Weights of a small GPT-style language model, trained from scratch on English Wikipedia: vocabulary 30233.
Each number is 128 + 32 x the weight over the matrix's rms, rounded and kept within 0 to 255. Layers, rows and columns count from 0.

# layer 7 attention value, 256x256, rms 0.042, rows 8-34, columns 128-255
[[ 84 164 130 114 122 119 167 101 177 153 107 118 220  50 175 115  55 140 135 132 171  58 128 126  40 164  27 170 104  97 142 166  88 157  90  96 255 206 110 132  90 170 154 100 107 122  93 117 103  47 139 134 156  45 111 151 155 129 224 148  98  28 124 148  94 137  86  65  55 186  86 132 129 105 124 114 150 247 121 102 108  81 119  85 107 167 130  92  37 175 123 148  81 132  74 127 159  75 129 129 160 199  94  40 137  86  70 147 122 112 244  35 152 187  98 103 129 183 120 165 229 143 161 197  59 110 125 134]
 [136 142  66  87 137 146 126 168 103 151 110 145 149 130 149  86 134  96 134 106 102 238  86 143 158  74 185 142 141  84 169  92 116 128 145 167  76  97 138 164 176 108 170 169 136 155 172 109  99 165 219  94 132 132 103  92 102  67 198  83  66 110 148 151 169 131 233 139 113  64  87 137 135  90 177  80 152  89 107  83 139 144 135  85 174 181  69 144 197 135 140 178 130 134 122 170  82 147 135  75  97  61  82 146 103 187 191 130 185 121 129 172 117  61 130 157 172 161 171 114 159 132 152 113  72  69 108 170]
 [113 101 145 146 163 121 167 124 204 182 130  51 103 119 189 126 124 123 164 132 106  55 101  96  90 169  94 170 162  56 119 210 116 212  52 106 184  95 172 219 181 146 108 149 150  95 186 124 177 166  68 157 154 163 166 167 132 214  72 148 115 174  98 149 109 106  98 125 117 149 146 165  42  87  79 132  79 155 176 224 102  78  57 179  96  58 117 200 124 164 147  83 174  42 144 134  80  42  80 181 131 220 172  49 123 114  20 169  68  40  64  91 157 153 107  98 196  97  85  97 155 108  65 105 147 174  95  79]
 [ 43 201 176 167 159 213  43 184 152 111  57 137 143 186 142  61  77 146 154 175 149 104  87 116 162 158  45 155 132 135  68 126 164  89 139  74 179 159 205 195 190 161 156  60 170 140 129 164  91 154 161 143 205 154 127 141 177  38 181 115 105  76  97  94 154 116  71  83 188 190 158 146 201  35 163 153 148 135 180 102 144 116  68 147 146  90 135 157 144  65 116 229 143 108  66 119 141 148 144  86 180 123 136 103 120 158  73 115 121  87 163 150 135 169 196 147  80 135 108 141 132 167 119 136 147 131 171 104]
 [144 103 173 180 140 166  55 177  64 190 180 106 237 135 115 244 127 129 132 116  80  58 122  54 123 142 157  77 222 184  30  63 131  84 161  78  42 170 111  93 115 130 195 102 143 153 111 174  99  98 168  87 150 101  89 110 193  98 163 141 166  87 156 113 100 116 129 134 139 179 142  36 164 130  70  83 138 184  19 210 153 111  95 137 210 188 169 111  97 148 100 150  76 103  62  86 123 141 145  93 146 137  89 220 120 146 215 134 147 104 167 130 129 123 216  40 144 146  65  87 104 193  99 212 154  74 126 105]
 [132  85 140 128  76 116 100 118 119 135 134  56 148  61 151 130 127 127 163  46 129 129 161 127  75 125 158 116 145  95 145 177  99 191 122  87 142 171 164 155 172 190 123 162 124 104 150 177 102 111 116  85 152  90 103 155  85 132 134 104  96  47 174 180  81  73 142 121  81 133  48 135 100 157 139 156 158 123 113  99 128 111 160 110 166  95 167  90 167 139 139  94 166 110 151 123 108 104 155 123 177 174 101 160 111 172 153 117 131 139 198 134  60 124 161  58 105 130 133 171 190 133 219 202  94 109 189 142]
 [146 146 174 102 117 215 116  45 114  77 117 108 155  83 157  99 109 134 125 144 148 154 145 147 122 105 107 201 127 101 205 195  77 134  78 103  91 160 110  98 100 154 141 189 142  78  90 114 136 121  63 112 131  94 117 134 129 173 130 138 126  91 169 209 152 100 140 134  85 133 102 161 171 209 112 183 147 105 163  73 137 124 182 216 143 114 192  89 126 106 171  14 153 114 114 111  67  82  65 136 144 128  76 125 129 103 117  91  67 135 136  86 110 100 121  76  60 131 135 171 146 159 174 170 124 179 162 132]
 [230 124 163 108  67 120  83 117 125 162 165 105 182 102  74 121  92 113 103 126  94  99 123  68 103 142 126 141  88 104 107 140 115 101 153 136 149 132 182 137 108  98 182  73 121 161 123 105 108 150 100  83 167 146 100 120 178  83 119 164 144 100 123  51  57 173  73 178  71 114  79  94  91 147 191  82 161  68  82 142 187 130  78  85 108 105 140  90 206  73  91 154 136 134 133 108 199 142  89 182 152 185 121 181  97 126 145 118 134 139 136  88  73 153  94  77 183 196 148 108 147 162  92 170 121 112 128 129]
 [128 162 140  49 163 142 143 157 144 179 161 123 179 181  91 145  91  58  77 149 124 168 154  74  70 110  76 176  59 129  53 111 248 128 153 118 115 155  88  88 110 145 173 118 153 184  66  86 114 110 160 146 183 179 132 102 124 157 126 124 131 209  65  45 114 179 127  92  84 101 174 126 133 111 143 119 128 112 146 172 148 131 102 164 142 192  56 120 121 127 155 177  73 136 122 171  80 228 153 209  51  99 166 102 151  63 114  68 157 162 111  38 102 169 129 161 192 103 101 122 133  86  62 126 174  50  79  99]
 [ 69 125  74 139  72 185 119 156 133 157 143 135 109 198 156 112 156 190 132  91 173 144 127 116  87 113 121  63 136 167  97 134 189  93 162 129 119 143 147 209 139 107  59 156 189  88 148 171 121 223 112  58 187 185 144 133 206  91 130 122 197 146  70 170 217 102 160 127 122 149 131 134 180 119 155  88 146 198 154  86  93 154 145 229 118 112 113  76 105 153 130 172  65 106  61 134 100 149 182 131 116 112  74  60 150 154 138  93 174 127 139 100 110 170 104 175 138 143 149 118  57  85 102 141 163 166 126 150]
 [123 125  78 216  59  80 208 212 134 168 168 134 138 150  61 110 128 154 125 118 196  81  36 205 130  98  94  74 168 158 140 147  70 135 117 181 153  46 130 145 113  83 120  80 137 133 148 158 189 122 130 107 162  94 139 171 131 197 180 150 160 107 123 234 100 126  81 128 161 116 112 135 147 111  66 182 122 187  50 139 152 136  54 152 109 113 137 101 171 155 122 199  56 153 123  83  94  53 157 138 129 117  59 122 149  94 108 191  82 116 130 127 171 110 127 133 179 217 172 126 253 153  87 132  78 112 198 110]
 [ 83 117 120 113 156 167 101 172  96 113 205 118 144 137 112 130 107 111 137  95 100 141 135 142  85  95  22 187  73 171 147 154 246 134  82 128 200 122 127 113 146  95 181  98 166 138 118 131 152  54 108 147 173 156 178 119 152 174 117 162 190 198  53  84 178 170  47 138 153 124 158 196 185 139 159 184 112 241 175 136 159  95 150 196 169 133 101 189 125 164 131 180 116 142 151 138  88 195 124 153  92 184 219  44 151  56  93 168  83 147 124  87 173 190 135 132 160  86 157 102  68 106 145  56  96  67  73  68]
 [119  94 207 152 142 171 124  88 154  91 123  95 113 139 100 120 136 151 181 192 150 119  72 181 112 144 156 134  97  32 149 139 134 127 122 115  78  83 211  89 165 134 207 115 153 121 140 110 160 143 119 182  95 149 110 116 130 177 125 120  46 134 178 155  78 131  90 103 135  89 106 159  85  64 129 169 111  67  95 218 113 112  84 107 137  88 141 124 147  92 120 104 155 170 140 124 145  71 180 159 141 135 160 153 165  88   5 141  58 103 137 211  80 132 164 172  90  81 208 162 124 113  85 106 162  95 131 163]
 [117 112 143 211  74  78  98 114  76 149 105 120 148  59 137 146  91 162 167  92 141  91 166 151 131 146 146  65 112 153  90 167 120 113 127 150 173 175 138 139 131 103  59  22  95  80 152 168 140 104 218 153 121  98  79  98 167 149  84 151 147 117 175 203 144 129  76 119 101 156 185 100 111 173 148  76 158 134  48 145  60 177 194 129  88 116 112 168 120 142 130 145  90 154 190  93 143 128 156 155 121 118  86 118  73  66 155  76 143  56 177 146 127 138  84 139  93 166 185 149  94 145 148 148 111 151 213 137]
 [145  97 131 115 150 175 129  73  93  87 210 192 210 128 152 138 109 139  81 172 113 143 123 150 153  85 109 182 165  85  88  77 112 135  80 111  54 213 149 131 103 144 173 167 125 161 106 106 109 116 120  78 114 120 136  90 144 113 148 118  66 119 176  80 158  85 151 117 152 140 181 142 134 166 110 165 119  94  85  84 147 126 121 119 212 180 138  81 121 144 120 106 142  56  94 108  95 164 119 141 131 108 125 194 131 117 194 136  85 180 139 105 124 136 132  95   9  57  94 105 140 138  53 153 167 139  30  86]
 [140 172 132 193  98  93 111 118 131 107  90 179 207 143 107 123  82 104 159 129 116 160  69 148 190 169 115  99 162  72 164  25 145 103 185 104 147 107 117  80 112 154 110  31 170 148 131 235 134 178 171 128 186  65  25 115 156  90 178  97  73 130 127 176 147 100 166  94 142 242 136  74 127  42 138 133  93 147  79 135  59 172 117  83 173 152 123 159 147  92 168 223  76 105  66 131 155  91 203 123 203 102  72 205  74  92 188 120 174 168 153 204 177 118 152 139 179 111  81 152 165 203  87 195 171 141 168  11]
 [187 134  98 179  74  91 118 108 160 132 188 109 153  24  95 137 116 146  55 150 106 117 145  61 157 168   9 100 133 107  52  88  31 151 154 168 155  94 136 189  67 104  95 188  51 171 123 102 126  70 120 105 110  89 136 143  99  82 141 143 116 132 155 116 168 135  65 173  51 194 147  71 143 193 132 179 117 116 117 143 172 130  92 142 161 109 154  72 151 123  96 139 148 149 127 119 113 108  66 146 134 179 138 136  87 135 217 141 151 206  72  62 154 152 122  55 127 182 137 106 185 172 110 163 109 103 150  48]
 [106 170  98 169 175 142 129 218 175 147 104 161  82 208 140  84 153 146 195 117 233  44 120 197  68  57 118 117 152  83  90 181  78 147 147  94  92 158 131  61  93 123 103 210 124 124 155 106  79 148  56  66 184 173 149 143 172 155 117 136  99 118 142 170  49  84 238  98  62 129  59 124 148 166 100 150 118 170 142  88 185  67   0  79  96 150 150  63 205 118 153  83 121 143  79 118  88  82 119 163  66  42 124 115 142 174 103 141  93  86 186  70 144  84 208 176 163 152 145 135 160  76 171 148 107 156 156 206]
 [121 126 147 146 113 146 150  86 127 195 103 117 104  88 185 138 125 107 132 145 119 165 131 100 126 121 136 245 117  49 152 123  65 166 122 128 177 174  71 118 128 137  88 174  99 102 123 146 113  91 147 161  85 142 168 127  60  80 150  68  52 103 189  71 138  92 190  99 112 201 123 105  89 179  75 117 159 143 178 178 140 127 115 157 146 131  98 141  86 183 129 140 200 126 139 168  97  98 114 115  44 173 161 104 150 200 186 138 154 118  78  74 144 118 123  94 150  99 175 179 136 116 103 104 123 127  76 101]
 [136  89 166  90 113  89 106 126 125 145 185  96 176  97 143 140 139  80 214  70  84 112 172 141 138  78  87 135 174 159 163 173 163 187  34  80 158 193 112 171 146 228  66 118 144 161 151 185  57 151 179 106 202  89 114 106 130  69 213 137  76  57 134 176 158 101 140 103 115  34 103 142 131 158 184  95 123 181 179  95  59  98 242 155 147 150 117 151  69 159 103  99 173  56 143  53  65  84 155 186 104 100  85 106  89  40 170 126  96 135 172 130 139 106 143  34 153  93 138 168 156 118 143  91  85 162 144 165]
 [163 155 202 170 153 100 180  48  97  63  38 140 122 173 179 179 189 117 180 211 132  79  90 154 215 207 208 135 108 106 219 151 154  87  92 108 105  59 116 103 105 191 111 185 107  98 113 125 202 199 122 163 126 111  98 145  84 140 158 118 143  77 162 189 135 123 156  96 177  85 136  99 120 151  87 109 121  74 118 166  36 166 148 141  86 149 145 119 108 114 138  44 174 107  34 141 160  78  98 129 162 101  96 192  95  96 130 102 143 179 114  90 130 108 130  95 113 175 153 175 132 168  49 150 156 235 186 128]
 [ 51 178 122 204 119  43  81  85  63 120 119  98  90  76 231 189 129 163  87 167  74 112 111 100 187 127 184 162 183 185  27 105 183 141 141 155 126 125 166 183 102 141  72 139  61 153 134 117 225 115 141 142  93 141  96  90 100  37 116 100 135  75 207 112 205 120 111 144 194 153 143 167 187 124 172 148 170 148 180 124 153 131 109 152 119  91 152 211 146 170 110 146 141 155 110 110 114 159  42  81 104 215 177 202 105 126 201 134 153 147  84 182 105 131 126 132  37 117 139 115  53 189 105 103 106 141 119  92]
 [175 129 161  84 135 130  92 110 183 100 138 114  64 161 136 132 120  88  95  64 100 129 192 101 140  92 100 151 149 122  84 131 152 138 145  44 125 122 119 152  94 149  96 129 157 150 138 110  37 170  82 122 157 208 156 190 182  85  91 137 108 181  89 114 105 193 182 111  61 170 100  83  98  96 167  99  99 115 211  54 109 126 144 133 123 109 109 150 166  86 117 116 155 135 145  66  87  82 140 139 121 124 151 101 111  60 103 122 114 107 200 177 136 162 159 160 155  85  97 122 107  87 182 126 190 150 144  67]
 [167 164 153 116 166 122 130 138  62 151 100  72 144 148 141 184 183  84  93 175  55 166 103 156 125 122 170 177 149 155 114  74 166 120 136  89  59  92 188  84 181 154 190 165 114 160 182 144 140 107 130 107 132 158 147  35 110 140  73 149 178  89 156 176 136 130 165 154 151 118  99 181 172 104 176 120 108 105 161 142 204  87  57 104 164 146 141 193 145 154 155 124 125  94 210 141 141  93 124 129 159 182 190 132  89 133 132 186  97  79 150 214 141 158 142 141 188  77 142  71  83 118 194 118  92  34  78 171]
 [148  90  91 122 126  46 137 111 149 122  78  95 108 137  49 179 142 115  83  93  87 104 156  90 138 150  55 120  68 102 145 116 191 123 193  96 181 106 119 121 134 137 101 123 136 141 109  72  58 168  72 105 124 151 135 151  89 149 102 104 155 180 107   6  92 126 116 147  98 115 179  61 142 161 157  58 113 103 210 143 125 118  57  88 107  75 101 124 116  19  93 122 188 181 124 141 108 165 127 147 147 173 101 157  90 148 192 159  91 169 108  72 107 206 137  72 172 137  76  72 153 143 123 152 148 111 152 153]
 [103 180 164  95  79 166 157 166  77 159 140 145 135 144  67 173 130  68 224 106 134  69 123 169 113  97 159 111 150 131  89  52 138 124 160 122 146 225 157  46  65 116 113  10 150  95  87 123  74 116 130 134 162 131 133  63 182 101 125 120 130 154 139 167 135  78 176 107 109 121  92  88 130 116 182  64 150 156  99 134 110 106  62 174  98 195 124 182 181 120 137 168 160 115 176 155 143 114 170 211  77  96 135 136 107  49 162   0 113  62 198 101 161 159 134 122 119 119 144 191 100 164 130 190 138 112 166 146]
 [100 193  73 107 172 122 142 121 153  97 126 177 114 107  91 117 119 191 120 142 146 193 131 141 146 151 125 116  78 126 142  89 146 152 205 125 141  95  68  98 116  75  89 166 100 135  93  54 181 131 125 182 103 170 172 160  79 144  86 106 110 162 124  81 196 134 109 124 106  97 114 115 141 161 207 198 105  98 147 137 140 114  74 101  94 121  51 132 115  93 117 150 139 129 194 124 178 160 112 142  91 133 171 110 115  57 153 116 132 174  68  90  93 222 111 190 154  87 147 148 141  68  78 113  93 126 149 125]]
# layer 7 attention output (transposed), 256x256, rms 0.0418, rows 8-34, columns 128-255
[[134 114 203 186 181 112  48  87  17 195 131 153 247 118 155  34  78  98 142 155 118 158 147 222 104 115 162 143  85 159 106 141  89 110 151 179 145 143 161 172 140 105  79  85 145 102  91  86 138 169 143 131 113 161 140  84 144 138 169 114  76 172 181 127 128 154 115 101 121 137 144 154 116 160  36 133 148  70 150  88 103  27  84 136 112 140 117 139 122 122 109 101 180 132 116 115 142  69 213   0 210 155 100  90 139 171 164 116  51 109 197  43 127 148  81 142 160  48 127 165  84 210 119 172 157 161 156 103]
 [160 137 128 151  25 141 131   0 127 109 104  88  86  83 182 102  90  96  93  90 119 128  63  85 144 138  87  95 137 109 175 107 161 100 107 138  20 109 141 120 102 126 168 200 146 179 142 169  91 105 173 157 172 137 177 165  76 159 160 164 192 129  82  86 146 125 108  93 116 134 102 144 112 120 160  61 148 151  65 153  84 157 145 112 101 103 149 104 151  87 107 114 104 115 131  52 119  81  77 139  58 121  77 152 145  86 178 150 175 112 112 136 162 108 185 153  37 114 143 125 159 114 109 129 117 149  93  98]
 [ 90 157 118 119 199 152 126 170 147 179 207 102 241 167 140 155 127 148 160 108  61 125 121 118 170  96 153  99 108 133 112 122 164 133 107 189 172 151  75 155  24 119 158   3  81 116 145  74 181 146 146  41 111  70  65  90 111 137  50 144  79 160 187 147 106  74 167 110  77 127 195 124 139 180 154 200 101  67 152  82 153  67 116 162 112 155 114 181  22 129 177  75 109  62  67 164 148  68 117 121 202 205 140 121 123 109  88  78 168  36 129 114 181 144 202 138 253 191  97 135 133 174 143  94 141 134 140 135]
 [134  85 145  77 164 150  89  39  71  91 172 168 100 151 171 118 129 122 132 148  88 213 113  76 117 137 172 105 134 167 162 103 140 148 134 140 130 201  85 184  75 141 115 128 150 136  75 118 139  83  77  87 191 129  77 122  84 106 148 119 104 120 169 138 133 135 118 106 114 180 129 139 107  86 111 153 101  94  97  93  81  87 129 140 239  89 160  79 164 162 125 139 204 119 107 123 174 164 167  38 130 108  98  82 104  77 223 105 110 146 130 161 177  73 122 101  85 180 165 154 138 203 189 110 122  95 187 173]
 [137 132 104 180 150  82 125  88  99 180 126 127  67 104  61 165 158  88 178 198 156 154  91 128 118 124 159  29 103 161 156 146 124 165 172 144 109 135 176  98 182 159 227 237 166 138 132  50 105 107 127 173  94 102  82 173 145 173 135 116  81 107 191 161 138 164 184 179 204 180 104 137 154 103 149 199 171  54 172 219 114 139 220 123 188 115 101 115 135 170 127 183 147 197  54 127 180  92 124  48  66 103 174  91  49 131 117 107  47  99 137 109 105 138 132  71 154 215  80 123 126 125 109 123 153 116 145  72]
 [137 135 160 158 124 116 132 132  70  89 122   0 144 113  89 136 132  77 112  95 119 198 193 158 109 128 139  65 114 145 136 144 162 145 120 126  90 167 104 123 147 113  98  77 177 144 105  65 123 124 164 162 153 157 173 130 120 174 170 153 135 148 126 152 130 125 123 124 171 188 108 138 128 106 155  69 112  90 119 151 143 150 107 138  99 163 102  94  42 193 159 206 114 157 113 165 115 121 156  91 144 174 112  90 141 115 102 169  93 152 145  43 163 112 158 136 154  85 110 106  59 123 136 175 158 108 148  88]
 [125 130 135 140 130 142 154 118 140 128 108  91 155 108 111 136 181  96 159 109  86 149 227 177  98 147  96 157 158  94 130 114 122 130 108 117 118  99 161 135 153 102  67  77 200 139  85  69  92 163 149 102 135 141 136  92 185 155 180 124  92 140 121 164 123 158 127 157 141 157 139 111 163 153 103 113  32 101 143  92 122  23  41 148 100 129 138 125 140 118 137 188 123 159 113 181  94 138 112 105 145 125 110  64 121 169 122 139  67 147 152  66 157 105 196 187  71  87 124 117  33 113 112 161 134 106 126 132]
 [118 170 175 197 109 170 126 160 114  78 120 126  89 143 160 150 105  87  69 102 103  91 126 105 109  89 142  76 124 128 106 134  72 158  95 120 143 187 138 135 131 128 193 171 153 123 152 141  88 133 139 217 132 114 144 123 192 108  99 166  23 171 155  72 128 134  73 132 207 173  75 112  53 173 105 136 158  98 139 134 156 130 191  87 146 182 143  34  79 144  93 144 138  31 109 103 188 115 145 134 123 134 147 100  98  96 117 120 150 186  83 119  77 121  93  94 148 149 125  85  97 161 133 120 169 220 114 122]
 [122 134 118 169 153 146 119 154 161  83 114 172 143 148 204 114  88 166 108 147 135 196  32  69 108  89 120  82  64  93  90 194 100 117 102 129 133 109  79  65 132 141 159 141  59 114 160  87  80 182 128 126 140 102  79 103  82  57 134  64 138  99 159  87 105 144 140 119 108  88 116 127  85  93 116 162 171 103 113 100 130 117 142 138 129 100 109 139 158  41 125 110  98 107 143  80 143 118 107 153 129 129 112 117 130 110 185  52 108 148  80  80  95 114  54  84 135 169 134 165 130 137 155  98 104 147  29 104]
 [ 77 128 133  63 121 148 127 109 146  84  99 155 129 157 117 167 146 181 174 120 162  94 127 106 143 173 156  80 104  69 189 159 165 102  34 123 166 165  97 164 158 148 177 158  63 164 158 177 150 115 133 117 175 134 112 162  93 133  72 148 159 121  86 149 115 149 102 119 135 129 144 107 120 132 112  33 169 123 171 125 108 124  96 175 165 175 107 105 255  92 101 210 159  94 167 110  96  84 146 182 153 154 106 153 104 121 188 107 166  83 147  92 109 127 143 113 160  50 139 126 126 124 179 106 143  32 100 118]
 [134 125 147 133 118 149 121  34  73 193 133  89 184 133  50 109 102 162 106 127 139  38  51 123 143 121 151 121 125 163 124 128 140 118 151 171 138 188 166 139 172 118 138 117 100 163 146 163 212 120 123 139  58 155  52 117 116 224  95 135  52 141 127 187 184 139 125  61 174  89 149 153  92 118 105 144 138  46 116  88 124 131 154 123 149 172 127 101 157 106 117 177 131 106 114  84 107  83 152 170 198 152 147 104 113 144 136 148 126  24 112 150 166 161 127 122 157 148  63  73 154 155 145  97 131 170 152 106]
 [115 115  86 157 182 134  81 141 154 132 174 172 158 149 169  78 113 150 122 153 140 209  82 131 138 138 161 127 100  97 124 124 164 145 136 186 224 104 132  69 132 125 189 111  85  49 101 146 133 174 136  62 144 106  37 118  96 138  52  92 100 173 160 105  98 124 121 113  89  84 164 152 128 174  85 188  81 137  95  31 136 132  83 116 164 126 145 175 123 127 132 113 117 156 181 106 126 158 116 117 209 109 139  96  69 154 181  82 132 117 115 132 117 153  72 160 133 139 156 109  71 109 147 133 116 101  74 152]
 [225 123  92 109 142 126  91 213 153  72 164 101 133  89 115 178 164 126 119 144 122 159 134  81 102 138 114 201 103 125 170 119 188 160 186 163  76 173  73 103  80 130  49  63  81 100 126 136 138 122  48 121 109 154 110 155 129  95 196 151 117 114 169 225 106 121 183 132  98  99  97 174 144  57 146 124 114 112  54 121 138 119 153 131 140  74 160  96  31 174 137 141 164 139 124 179 107 177 131 157 182 134 113 108 129 142 108 123 136 112 106 173 106 114  91 140 142 183 177 100 169 158 130 110 122 135  65 145]
 [138 154 123 128  90 121 124 172  87 131  78 151 123 115 109 125 152 158 126 213 121 112 128 144 125 125 106 141 162 120 188 171 119  91  91 124 164 116 134 171 105 170 132 158 102  87 184 162 135  74  83 194 115 179 105 148 136 132  79 133 110 124 195 143 107 152  92 114 137  91 168 172 112  73 123 122 129 120  87 140 154 184 124 135 191 216 112 114  97 171 149 167 119 117 156 109  68 148 209 144 104 116 135 173 131 172 118  87 146 127 127  82  91 160  77  93 131  45 168  97 153 152 105 123  84 117 202 172]
 [213 100 111  91 121 134 125 106 171 107 154 126  88  64  98 118 163  86 139  61 149 185 167 170 120  96 108 148 141 129 105 149 120 137 114 132 109 120 201 126 192 138 101 135 176 140  66 119 101 187  81 119 134 113 138 133 139 135 181  93 154 137 134 104  93 145 182 175 155  82 147 130 157 103 178 191  67 141 105 168 105  66 162  66  77  39 136 127 142 118 111 108 129 211  50 178 151 101  92 100 131  67 146 128 127 137 134 183 105 148 141  76 103 142  97 101  58 149 123 156 155 136 113 151 172 118  89  74]
 [170 114  89 100  55 103  92   0  88 214 119 140  68 150  84 105  86 163 164 149 104 118 105 150 152 114  95 106 130 155 121 133 123 120 146  89 143 178 107 141 168 149 134 156 158 104 147  95 148 114  87 137 152 144 124 143  71 155 152 144  64 162 163 213 156 118  73 149 193 184  62 169 128  11 209 177  87 121 134 220  54 126 255 131  60  69 127 141 158 121 170 204 156  94  88  95 155 121 152  97  33 134 138  67 133  71 140 136 169 159 138 155 152 129 157 164  92 184  85  97 170 165 163 176  99 140 120 103]
 [111 152 182 142 117 158 147 161 158 125 102 106 149 175 123  94 111  93  47  77 118  98  77 202 141  66 114  91 168 127  59 101  38 114 121  91 107 143 197 161 220 116 178 148 208 116  93 146 166 165 201 125  68 101 153  83 191 143 140 111  42 128 131  60 147 156 128 120 164 214 163 160  95 152  56 170 122 100 141 146  81  94 137  83 108 179 107 118  85 131 160 165  88 121 111 186 134  36  80 145 119 106 226 100  82 108 142 147 149 170 119 125 100 129  73 142 110 107 100 106 130 155  85 150 158 183 187 119]
 [152 102 127 169 169 120 112  59 115 142 146  93 124 180 149 117 118  85 164 128 156 119 190 107 140 143 172  92 109 166 120 151 120 187  98 157 140 190 136 127 118 100  58  90  72 171 125  90 156 127 172 146 111 183 111 114 101 158 146  99 152 119 108 172 160 153 121 117 173  84 115  97 107 150 141  86  93 114 217 126 199  40  51  94 144 126 129 130 111  80  81 161 188 146  92 166 130  76  73 155 194 145 143 141 186 133 136 137   0  43 171 103 215 114 195 128 151  85  80 176  44 143 167 109  88  90  99  73]
 [147 127 166 140 149  78  86 166 175 104 127 112 210 138 166 106  94 110 102  94  76 119 118 194 141 120 101 141  90 105 158  92 142  85 159 107  90 105 182 142  94 131 135 140 138  95 137  91 105 188 142  43 138 128 148  73 137 136 192  84 191 106 130 104 122  87 188 118  71 160 160 143 128 123 112 156 143 118 128 105 152 164  72 122 122  63 121 185 113 122 111  50 129 135 112 147 136  32 162 168  94 131 173 156 177 143 231  88  91  87  91  63 179  66 170 167 129 157 194 185  99 104 108 126 148 134 214 143]
 [163 116 120 127 127  88 102 113  53 143 136 108 104 124 148  87 221  96  99 127 117 220 183 165 123 128 133  93 104 145 128 124 156  92  79 125 144 138 144 116 196 127 120 105 124 132 142 139  85  92  72  90 188 156 106 100 151 106 159 144 146 150 175 154 103 141 107 158 172  40 176  81  88 117 156 100 128 140 131 103 118 135 142 180  90 143 163 115  58 143 187 126 115 190 125  41  80  98  89  94 211 106 129 155 100 185 176 178 129 140 143  66 164  91 183 163 199  66 102 102  73 146 110 143 173 121 149  88]
 [ 51 165 108  94 110 125 144 120 129 207 127 169 100  63 113 167 144 149 123 143 103  45 179 104  87 138  78 179  80 126 139  99 148 108 172  94 162  81 146 127 140  94  54 103 142 120 187 176  71  66 119  79 129  90 166  86 206 110 154 129 137  98  91 149  89 122 107 154 162 148 103  54 152 161 117 116 101 189 149 166  71  23 106 125  67  82  71 112 181 134 159  85 157 116 121 106 174 160  77 157 105 125 112 120 127 132 124 165 165 128 186 216 117 133 215 180 144 118 113 133 136 150  69 179  84 145 123 134]
 [152 172 153  96 143 122 140  87 152 153 102 111 133 111  59 151 112 124 139 117 119 114 157 150 128 100  68  99 204 104 115  94 119 175 145  87 131  85 225 114 137 160 151 152 192  92 118 175 134 110 138 130 126 130 144 124 124 179  57  97 142  86 145  27  94 153 121 150 147 213 153 156 133 157 133 149 115 232 142 115  76 123  57  70 131  91 106 139 164 182  85  56 141 147  77 163 141 172  91 140  62 139  87 155 102 146 101 103 207 194 117 189  76 128 163 110  28 126 132 143 155 129  47 140 127  94 214 145]
 [114 126 119 128  99 137 110 156 116 109 114 210  91 196 171 136 118 118 148  94  93 177 178 137 146 158 159  59 174 120  70 133 100 139  61  92 165 140  66 117 113 129 144  70 100 113 162 109 154  87 121 124 177 181 137 176 103  11  87 134  82 146 123 135 120 125  99 150 121 138 149 110  92 128 118 114 156 125 201 120 125 156 152 162  73 132 143 109  53  75 154 164  92  96 164 108 113  95  42 132 102 141 169 149 111  90  77 132  95 166 126 157 137 130 170 126 149 111 144 132 106  95 153 129 155 130  48 137]
 [194 150 129 169 174 122 159  64 116 221 122 128  74  71 126 128 104 101 188 193 132 161  83 102 146 150  86  77 149 122  78 112 134 227 136 119  72 135 178  30  91 184 173 156 156  82 159 145 150 113 215 175 126 106 104 120  80 161 120 122 137 112 166  95 162 142 128 166 162 151 108 134 204 172 221 131 109 153  85 138 192  82 105  50 130  60 150 107  91 148 105 106 122  86 132 123 151 186 113  93  73 149  20 131 106 125  82 104 170 123 110 155 120 142 177 178  57 255 116 146  96  71  98 112 132 122  68 105]
 [ 10  98 115 147 132 141 152 212 119  81 163 173  83 182 164 161 107 156  70 116 149  94 132 139 135  99 162  77 111 119  45 140 105 117  93 110 162 123 116 122 154 119 209 134 109  98 158  87 126 120 142 127 104 126 124  57 176  96 110 116 101 120 119 100 130 108 138 137 145 181 141 105  69 102 115 110 161 140 172 113 152 101 163 100 109 154 100 166  90 124 144 129 118  90 125 178 146  70 113 116 148 150 150 150 157  61 152 155 104 208 138 139  64 135  79  75 183 143 117 105 150 122 151 116 158 162 113 185]
 [223 121 128 139 155  51  49  56  79 107 120 163  95 114 125 109 195  68 165 162 123 172 160 159 120  98 120 127 142 131 149 160 145 152 124 173 118 186 159 137 146 158 185 165  49  65 208 112  64 102 155 197 145 121  99 208 133 150 133  87  98 161 174  91 140 142  74 154 162 115 132 142  66  75 151 132 118 138 170 103 134 140  92 151 152 121 160 125 127  96 105  84 174  85 106  81  89 178 171 167  82 131  97 147 154 198 130  35 100 112 111  55 107 139 162 104  89 171  91 154  58 169 112 176  92 129 159  83]
 [133 100 112 101 142 152 129 192 140  94 140 210 212 112 143 113  86 214 119  97 137  91  61 125 143 125  83 176 139 107  72 148  35  86 113  85 131  68 143 143 210  82 109 189  91  74 112 125 104 141 153 121 116 171 188  88 155  61  86  85 144 121 134  80 137 170 126 125 153 149 149 120  65 106 117 141  93 200 137  55 149 122  36 123 132 141 143 178 133 107 152  82 104  51 178 120 120 100  93 205 174  86 145 168 219 135 155  99 175 185  63 158  53 102  54 115  95 114 131 149 154  92 108 153 127 178 136 158]]